{"head_dim": 96, "norm_eps": 1e-06, "attn_scale": 0.102, "beta2": 0.99}
Each number is 128 + 24 x the weight over its row's rms, rounded and kept within 0 to 255. Layers, rows and columns count from 0. Numbers have three digits each. The size before them is the row's rms in percent of the matrix's.

# layer 6 attention value, 576x576, rms 0.0302, rows 482-526, columns 360-431
094:140149098125157125133151073129155151149108125113123095101133157111145123129166125128096134141091158107165116115156139136095114135113145155111126165152115102151103122129122149123114086150110142140123121123110125135149
095:106146154124118121096107126119136129141129146115138128140146157166124176082120101122116132108112123140121165171135124138163111136115150121123084154087109134157141155131166087119125117090091124130141152186090128118117
100:149110136088109157130151164129126141104151120119175131169153101127129105108118144143171136121102152161113120140130149161090163129130096160084183083070086123112125132117179128125153138107125127129140137162136165146142
100:119137139145149139115138133075104140156163163139133083066143099142185108192184064123115109154093105139157148130115135144171115124091104132115169158150121111151159145097166196151115134135156135124076092121117134084126
108:130106146151137140117156115137107123178109181119128137102158132108149109116134114167129102118130144140127129085114116094144140167107123150110129117171113158147150155129123139180163185148107124100159120158124092119087
104:111122102131153115131168134144143097100137168131153119090103169146136143085109139090118127117115128112084166117112169103174150114127200105091112095105126120127114136154169088108152119146161097148102155163126139133147
104:135138120168107138135116100147145150160130122128084098126167133145152120117119113089139103162101100117142166136128098162157119153148113146124160121132132130129125117158126129169121088115169145148093111109154123148149
105:152088103141129141098133098107128122116136119099085116080109132134129133094093137136131124122098113148165148137111138171125101117132119141114112088077106133107134188113205092084163153103114147126089142161074139109167
102:103106113114146111149165145155104128190100128165125121148161107115133118159086101087090127149139099128123124076134136117149132129153176126129176163178101141144125108133142129165102147095155087111137127130129114108158
099:148153158113105094113161169091125142145171112155131088175107129105131090141118187078144118136093129126123122095187089130072128100129143125143136126113124144113109100120132131133158129106133140142131145134097146120108
104:140140130142117146122110121140139133064151119136108111155126114147126113142141152101118139123143139090113161156111151126081156149116141118150176127094116136120152091134132123094112095141146153121105068096123129137184
099:158104127149133119123125155105132101162118139132145101154141130150176090150101170074147106157049139117131116113094142164099138132123122159119197129116144132100097155138145152161143089113118119139102171114132119135127
108:142125128132119126135117121115099131169136128129108096125153104154129114123126115093124103139075129105116107144101158124100119112141116140118121165118141118127103138126143083158138146139158139082143126121114141180078
099:077114117139144089153149111099146147129119090158119126162106104128145178108121143148146140138154116107157134145138162130124139131164176108129196118115127124128136137151154115124178097103155146153142153157130141087107
102:086124121154128139131154122136136090140122130156148088117129127120083165113129166109131118137164096139106149135109122110143111136172175150128093143164119113135124134129070078132130103129101122088118120139097105149143
097:122099110143110096123143115145132128144090117113154105127154139093149159101132146145137126131131185133142131136118125116160106081102106137133115144150144134127110169119101082146131177115139148120152145099142132130114
100:126144114103110129109144122131141156071136118130124129141115115132178108089166102150067170125118130180123157104146104099088172115170129149129157146176107117179121116127137129153125162103070198106133091137137140122122
103:144114133103153152144150129108114073075106141128137105138119115083106133110113142149106152106129136150114164133116123148150135073093149117086136153134142121180152148122135158142117132156141128174147090190126118149129
101:145157109104130093136104102136100113118161122118117071078119152146103130106134127153157119152179157121100134091116138150115147149153137153113144151085128132112118142094128188151131088108135161140148113124159116088110
105:148117084114129139129140118149146152162124135115129133154133159146154114107113102089141085132152138113123147127127157077127162163126120135109138118117155125106110106102133098097136111116109135118093146116137161169091
097:144101099103114138124097112190143156151121097126115107084144116161122116066115147131083113101118137110164098101150169128131117132146101134159108155120147151089126116167157134084117150159139135154132164100162098138105
106:131105148141098136131123132128115170143148137138152135155160101102115138143137166128099107083146102117140116128116156124151126129122107126129140160131109124121125128123128097124083128134118130164150121115157125139153
097:124146113132118114138101116151135150166135124132122115118103138137122126097145096109161120157076110160140125177116155144131115099129190105129095124136148089123157144119157115105129109101148100158139111099146119146091
100:138140090133115146158119146165102145139160143145136120104115135148122091150149097133088115097131113120154164127103117131099121116096096130128119147119131144122111162111140128100162137121114087102078149128156129129135
103:131121099120143169118103126111155178096139108105112118130116141134104130148098126096175120089123125143161096118116106141136145094113114121099120081137132152093087150096188116095110142102129134138085161108155131180140
102:117113132160142118132090136139145101075149122141161121139126109189160127109083097114150125125134123134154144110139127136112156157092184103145127084117136129127154115127155120142093136109081153160173158113118089143121
103:134111110067132091128105123140100159140161129114143121125120120139107168129128125157133130122152098146183095085140098129109099145118125121158137125152151131139089086144113143170117119176131136128169130147155123143126
104:160081133120161119155125089171135117116159152130165145152133103156135131141177139149103145174142164150076155071171122136114117105099128140143107141143097137128133139139142156098080123146104115107123074150122140187162
103:166135131137107110140131099111116143133122144154101159158151109133090108115062199142171126158169110132135144133136114120137131095142115099146110117142140101125125110133130059136132109170108108175147140108154140140150
097:102137123144118137114128160159168133142145110115121109148140114116128099185134116137132125076156141135120128137112115121120165182092138121075120123144100128096097160147111116162120131146111097153120081176145094124124
103:115115105165134123159124101161127132181120136142107168091130181100145124112117136146150115122141094076132101144094123147076113141098052156114141138138123113149124117114109140152166136130114120122117109171152135134163
108:146144122084135156138078140124149133140112094076129131092103144131136163100118145141110124133196094133174132156168147160161129127129170099126128138094166121140137120157099120096133087138120083117133126138097126168113
103:132133139162111089179163153171140153165116098154114127115132117117110116115119123107101153100117097178095143143152116111157119140108144133131131135133090105147113123144077129121131135119106088118168086102124141147128
100:143133100106116148129130093080116165104106123165135109144170138124110150080142111160171154111134154138145080132143140115093139148110199118138141154134140146123145120159133162087135132134137130131153133125139129123115
105:122116105123134119141110157149132170162093137151146113072122110146136145151171081115112144118125156123171119146086123138172118148113129133096137136171132137113141117151094114115132154096145089118105104156140122130114
102:150156124102099162090161122165146144157156144128073117137065135133105122142136135131124113121156141097136128170127152151118139118166117129177104147144199128152157118191126132100139133155093128114115133112105127132143
106:138085113160152142097132161150088079138114107138141165118118180093128093147134086139162144106099091148111105134142081152102099123131134138135109137143125123140128136097121088162115135125116132101137124125161141085133
101:097153121115151157124133123120150100142153161115148105164113143162127142143132128113167142185163112124123123143146100118149129124120158107117139147113101117103099143123107155146122159130116099148138112121115142120089
100:132120118162149125099114102113154141146133145154098153106137067113168141162119129142125133137127154131138098108113129110130104144149102157111137105151132138109169166130155115120119112121135110150108127126084137156135
106:108118072164130127130138068144135151116120120132147093138147130132150130124117146140142109135106103129157077137111157125103121150115096143136127116154152105143100134158133185100139128074126061108111100093102125100165
099:106134108122137137135103105116117164092174123088133136108135153119118154130153130125099130144143170108146116157123103129108167157141126109153115116145096133128117147143142127143135131111144155159111100101158141134140
099:124128147158117126140155141099156133098106106159146158087083133147083118142096199107097095108106120112155152173175124169088138173120118093145144141113119112136148153114133128123178157119158150166086146123145124162139
097:142117116148129151121123133179142158133116138106136143100110124174110107165134124173126129154139113155137083170115123142120081120108140129156121135165159121102141123149165084138179093136089175114151154097133179099102
102:124104115159116135091149167130119133115128145138069146121174154189097123104092110096110114092086138183105116135144158140169131120097133129132156134141192152109153079119144088152077144147159134146135141134123112097131
103:120126114160148122110133157116160101110121136136154151132159152104218130124125131092129160128088140123117161106153133137125135142150108133108140112117108127158161115079098144098154084131131138130087082107116165092138
# layer 6 attention output (transposed), 576x576, rms 0.0297, rows 482-526, columns 360-431
095:087137139127094132146125163109118147123124138141092100127129140126126103185107123118127115107144124093106140111154129148077124133121096140099130142119134140121153108138113094139155088147113106135120162135169111177108
097:187143163195126156130094148136108121157090170097121123132181163145177140117106113180119100132165150143156098176114107148132148122101146177122109127093143139110120094131128154097124116150130132076117121087138136138150
100:179149134101125161134111113085117093136134137197118124103114166155091113134109105106105116130135117119119146110096134121101124127135116134110082134103133114125144172156124137110148149108115111107121148142116147128105
103:126114125121171128135078120123087119124157113103147125129108155144142150147124115101148113169132134117139117089145086119103145168137120112132184120121096143124173142144083122118129135091133105092124123143150093119118
106:137130190116125135129120118139119118146095153135147122170129131136100077116109111149129148141123127082120105118124132081123129133116118178158152119132100154121127150150142144097145130140165136121120132135149158107066
103:093125038157144143119117177144099088168170168156106127101165101098153128141156100125130075108120132115115125125134161122134168154134170120143106112111090139130105146127135146094109110182138137138124118114130114108103
101:118140111112152131126150126139147105149148104164094184183126120147182129105093179151146135094139149136122115101117122094129137096107137151119114114125116126125073116144103139127105138161165146146157129119138113089123
103:152157151156153144117135163138103167137148120141153077104134114123173121149123142144123123118114105134145106108101124112109192146137108109162189125104095133119107131117071088142135140145106130140134114127130130101123
102:132094104108170151162095163178105115110143136112112130104151131156129127123150184154069121152135109112087154128151091176133142108103115156130156090127136148136133123180119105109093134128174144088098125143126090159133
095:161134161122112111108140133105097111136183072123132153160118120148150133136160123128129131139104093138070133115136157124076131131178064130117165112143129083136110101058103140116141123129084122120112117131113123134175
102:133089138079144096164159108108151132104109118141137154102133137114147162125093133090148126154128100159097136099132134126122184135174148122085113110082130119121144072148108132155161147164126131101164124105113086137137
095:089149101085124137129143145147106128128099148117092157145116117170120107092142139145120149140132137129060123128115117145139136156169144163082097128157116103187100120188165134113134122143120170120128095139127123131099
104:128144119102152130177101115115170104119090134082093133119081089101123132122110131147123122102133119109123158113121102188149144092136120174102084133170156114114149145167095142110090126159157178152119134077158154155120
100:158077078110157112118107117131112144139150165141086149107148090139130085172122124148147121125152106084087103096145163125116114119130174102125114120094080102128131125132122145101150132134150156127149154099126137099085
099:105160100118153101109135148111144155125139117157145152116146142088164132132177157106112133115104099133151109119131151133119132110170110143126139150122121106112149113114135125133117107135129106100166137121112102133126
095:123147138130098129169120096139165081143152135130155175175083127105124128164110125136127103114122120110128113101131092100115120122096167106119135137153143114109084135128111115106086134141111164164081149111143119112121
100:159118137133138164125129123151131075107113126111135113092148106068103114119150122120138093153127160142154122110141120149147150132144110130144119110100111104128117136123104121087146121143084119147140157145159134175124
102:116108095139094119145178142174120136143146128151161150143133132117149173133144124130093137156174105166122123119105148139121124156108160133102140105097104128137174129130164119124120145114108104124105141129115119164118
100:106133172095148110090134143093135142095136160183144131133132156125162114174101108118116118183144162171109096123126165119138165161108122134099139142105138163167085104131081154123174102130111097132120125121106117167108
102:118115153099138087087117087122141102163144178164118182151126156130121126124150117127140168157167141106124144115132132132169126130113092101122107139131150178109128142130191134116149121140157110136114114096151143107114
099:124116096131150116124167145135118123140109141186062132089105166105103113144127142090131140137124109140127119128114119151143115167152128113098144148123089098146132123149127092123122101125122152136122123133154126119130
107:139121115094107101161120140147133114116118111119157137152161166115107113126104122146136149085081159117104132100136136097110092113130201100084078138122113200141134140135143148138118149129119138147082085166112140127159
095:169089134144146119123144176152175142146142122128139107134170068144126083155159142146133123091121161127148085134115092151126137098080120125109156141145151125190160111078126130146112167063137092160149126094142187111136
099:086154109152145106104170149153117112156101128103146103117118143141117107080148101140147154147135136122156128146105165117153128135160123182152126086123135082149130109165124125159131109112118126116137087122104130130108
102:131154174131109121105165134128130117138139105146138153122138145121167130123085101157084117108141155140135110144110120141147154114112128100146107115115128148125098126129089128154085131136134135175109117102149124113135
100:150113095114115137155146141124164132127142142113132115091120140177109092119121148097125135155140162130137079178127118105133131145193143145088126094109074140138141131124136083166142137143117098122120097128114109150105
104:098141114120131110127118138109138138087145093111142125141145090095117137112114129120114137105138145153122084113129104138123117152106138170128115111068121156146104126116118159089125096139135136123160123146093149140143
101:137148144085127120120140174131123116152129164126163117140127149120116151098130120119113130085117121159130145129104114092093133136099121143134086098110089140093161139129106112130184097127139121105162132191123134126140
104:107105135107145080134187104125133087144147153125155137161120127156131134156157101118103097144142134101118155121111121132138146146180166137094147124107150107149142102170115151059123145155120128098126114141140143089173
098:107118204127173111134094140155106080152099106109088136176096152162132141095085091148105155156133120138144132093146119155127141085161151108108123177146127077100093143139143156152103174130169147123095121145091112087117
103:116141119142116134145147150090134133156130148146159127179079143122143092140144160132126130119101113116136096098068139115143141115123119158115134082096110111126098146104104143141140155132146140098116108112161148111128
113:111115132114140123130162131146095136116137174148158127140169120133115149123151095115159121084127111157138100102130131113130125126153135139119124125114125139108116140083137153072100128089126107124169133149113115113121
100:151142143134106115137127138100164109091146144113119141142112108137116108116138159118162115140144116135125137148168097170086087070148120137156121114155172106151115128128147150104091150138141150118128148116099141076128
099:146125144142131130132114091115126122134125076142134119113142142100110129134137130111094114129121130154098140109133132145137177114143138132144148132139105107116137066070125118080130112110115096139202113137101113104141
102:143093156131175122106154077099127119159099147128091119083134164136136119153083129136135125118096113131137130126156091119173137111132126100161108130105175148162089114123068092156174129122191103093055133122095135170103
104:152152143107146103125124141095121151160109170113107123085122174105117123152115135111097094131157117140122146123153102137128121103138157189106135114112115118131141113084150148108138143117130130121108110079101145087093
106:148128133131098146154127130115135153143123106162129128146089188186131155122172170154154132156108104140136105149067121127119110135174097164101140145139169120129142147098142121165141119092120104100142160132151105146166
100:190115152105116083112137106096169162132129110128086136098131153146125138185147111117154131143144126164127103097128138082126088149102156137215129140168135172128130147170131125109110152164142113118165128135081144128155
099:147118127102115166108158080112107104137152123131193128166144134134159147168168124115159118134153106127177118146120113156137127123132096109122137141176127131143134105128110113161112130109119101128107130170113121113108
105:113149109134137113121125172149178131137118107159093134120137093132111156135133113120131100136110119133136134135149095158117157120120123094142137114123132113155104167125115111111128187131124157138151147176131128116107
094:137133104131116148091125104128145129115135147190116149161128131120145098139093175119137093157144116139148105114144110082116112156101125078141117168135157112101116125093144100092149149167154163140116131132096133087107
097:109138111150121095107115137101141106164148107105145116122122137126186182121103156092130166093109142112099125123128116097082158148110163142124163100151151153111128160099084106109118072143173111105121142150095125124119
094:125129166144146134117105138137153108094085116139096124137150166092120090111113161117133136130125125139114086132148152089157143132070139125079126118107095130100133200095092120138138108080141101142115141147117152134114
106:145151134119130142123105141136144097149127113078120120114122107117158114147117147125100136126109125128118123082124095159110146099127141138101130129123106109119110125089150143160114103150177155157114152118123150120134
100:140103147147139137144164077136130168135145131118122123139127111102125173111151086111130164104117128138120155157127107122168076136143098077112108174129164091103141089122133113139165113131148122125175125146153128173152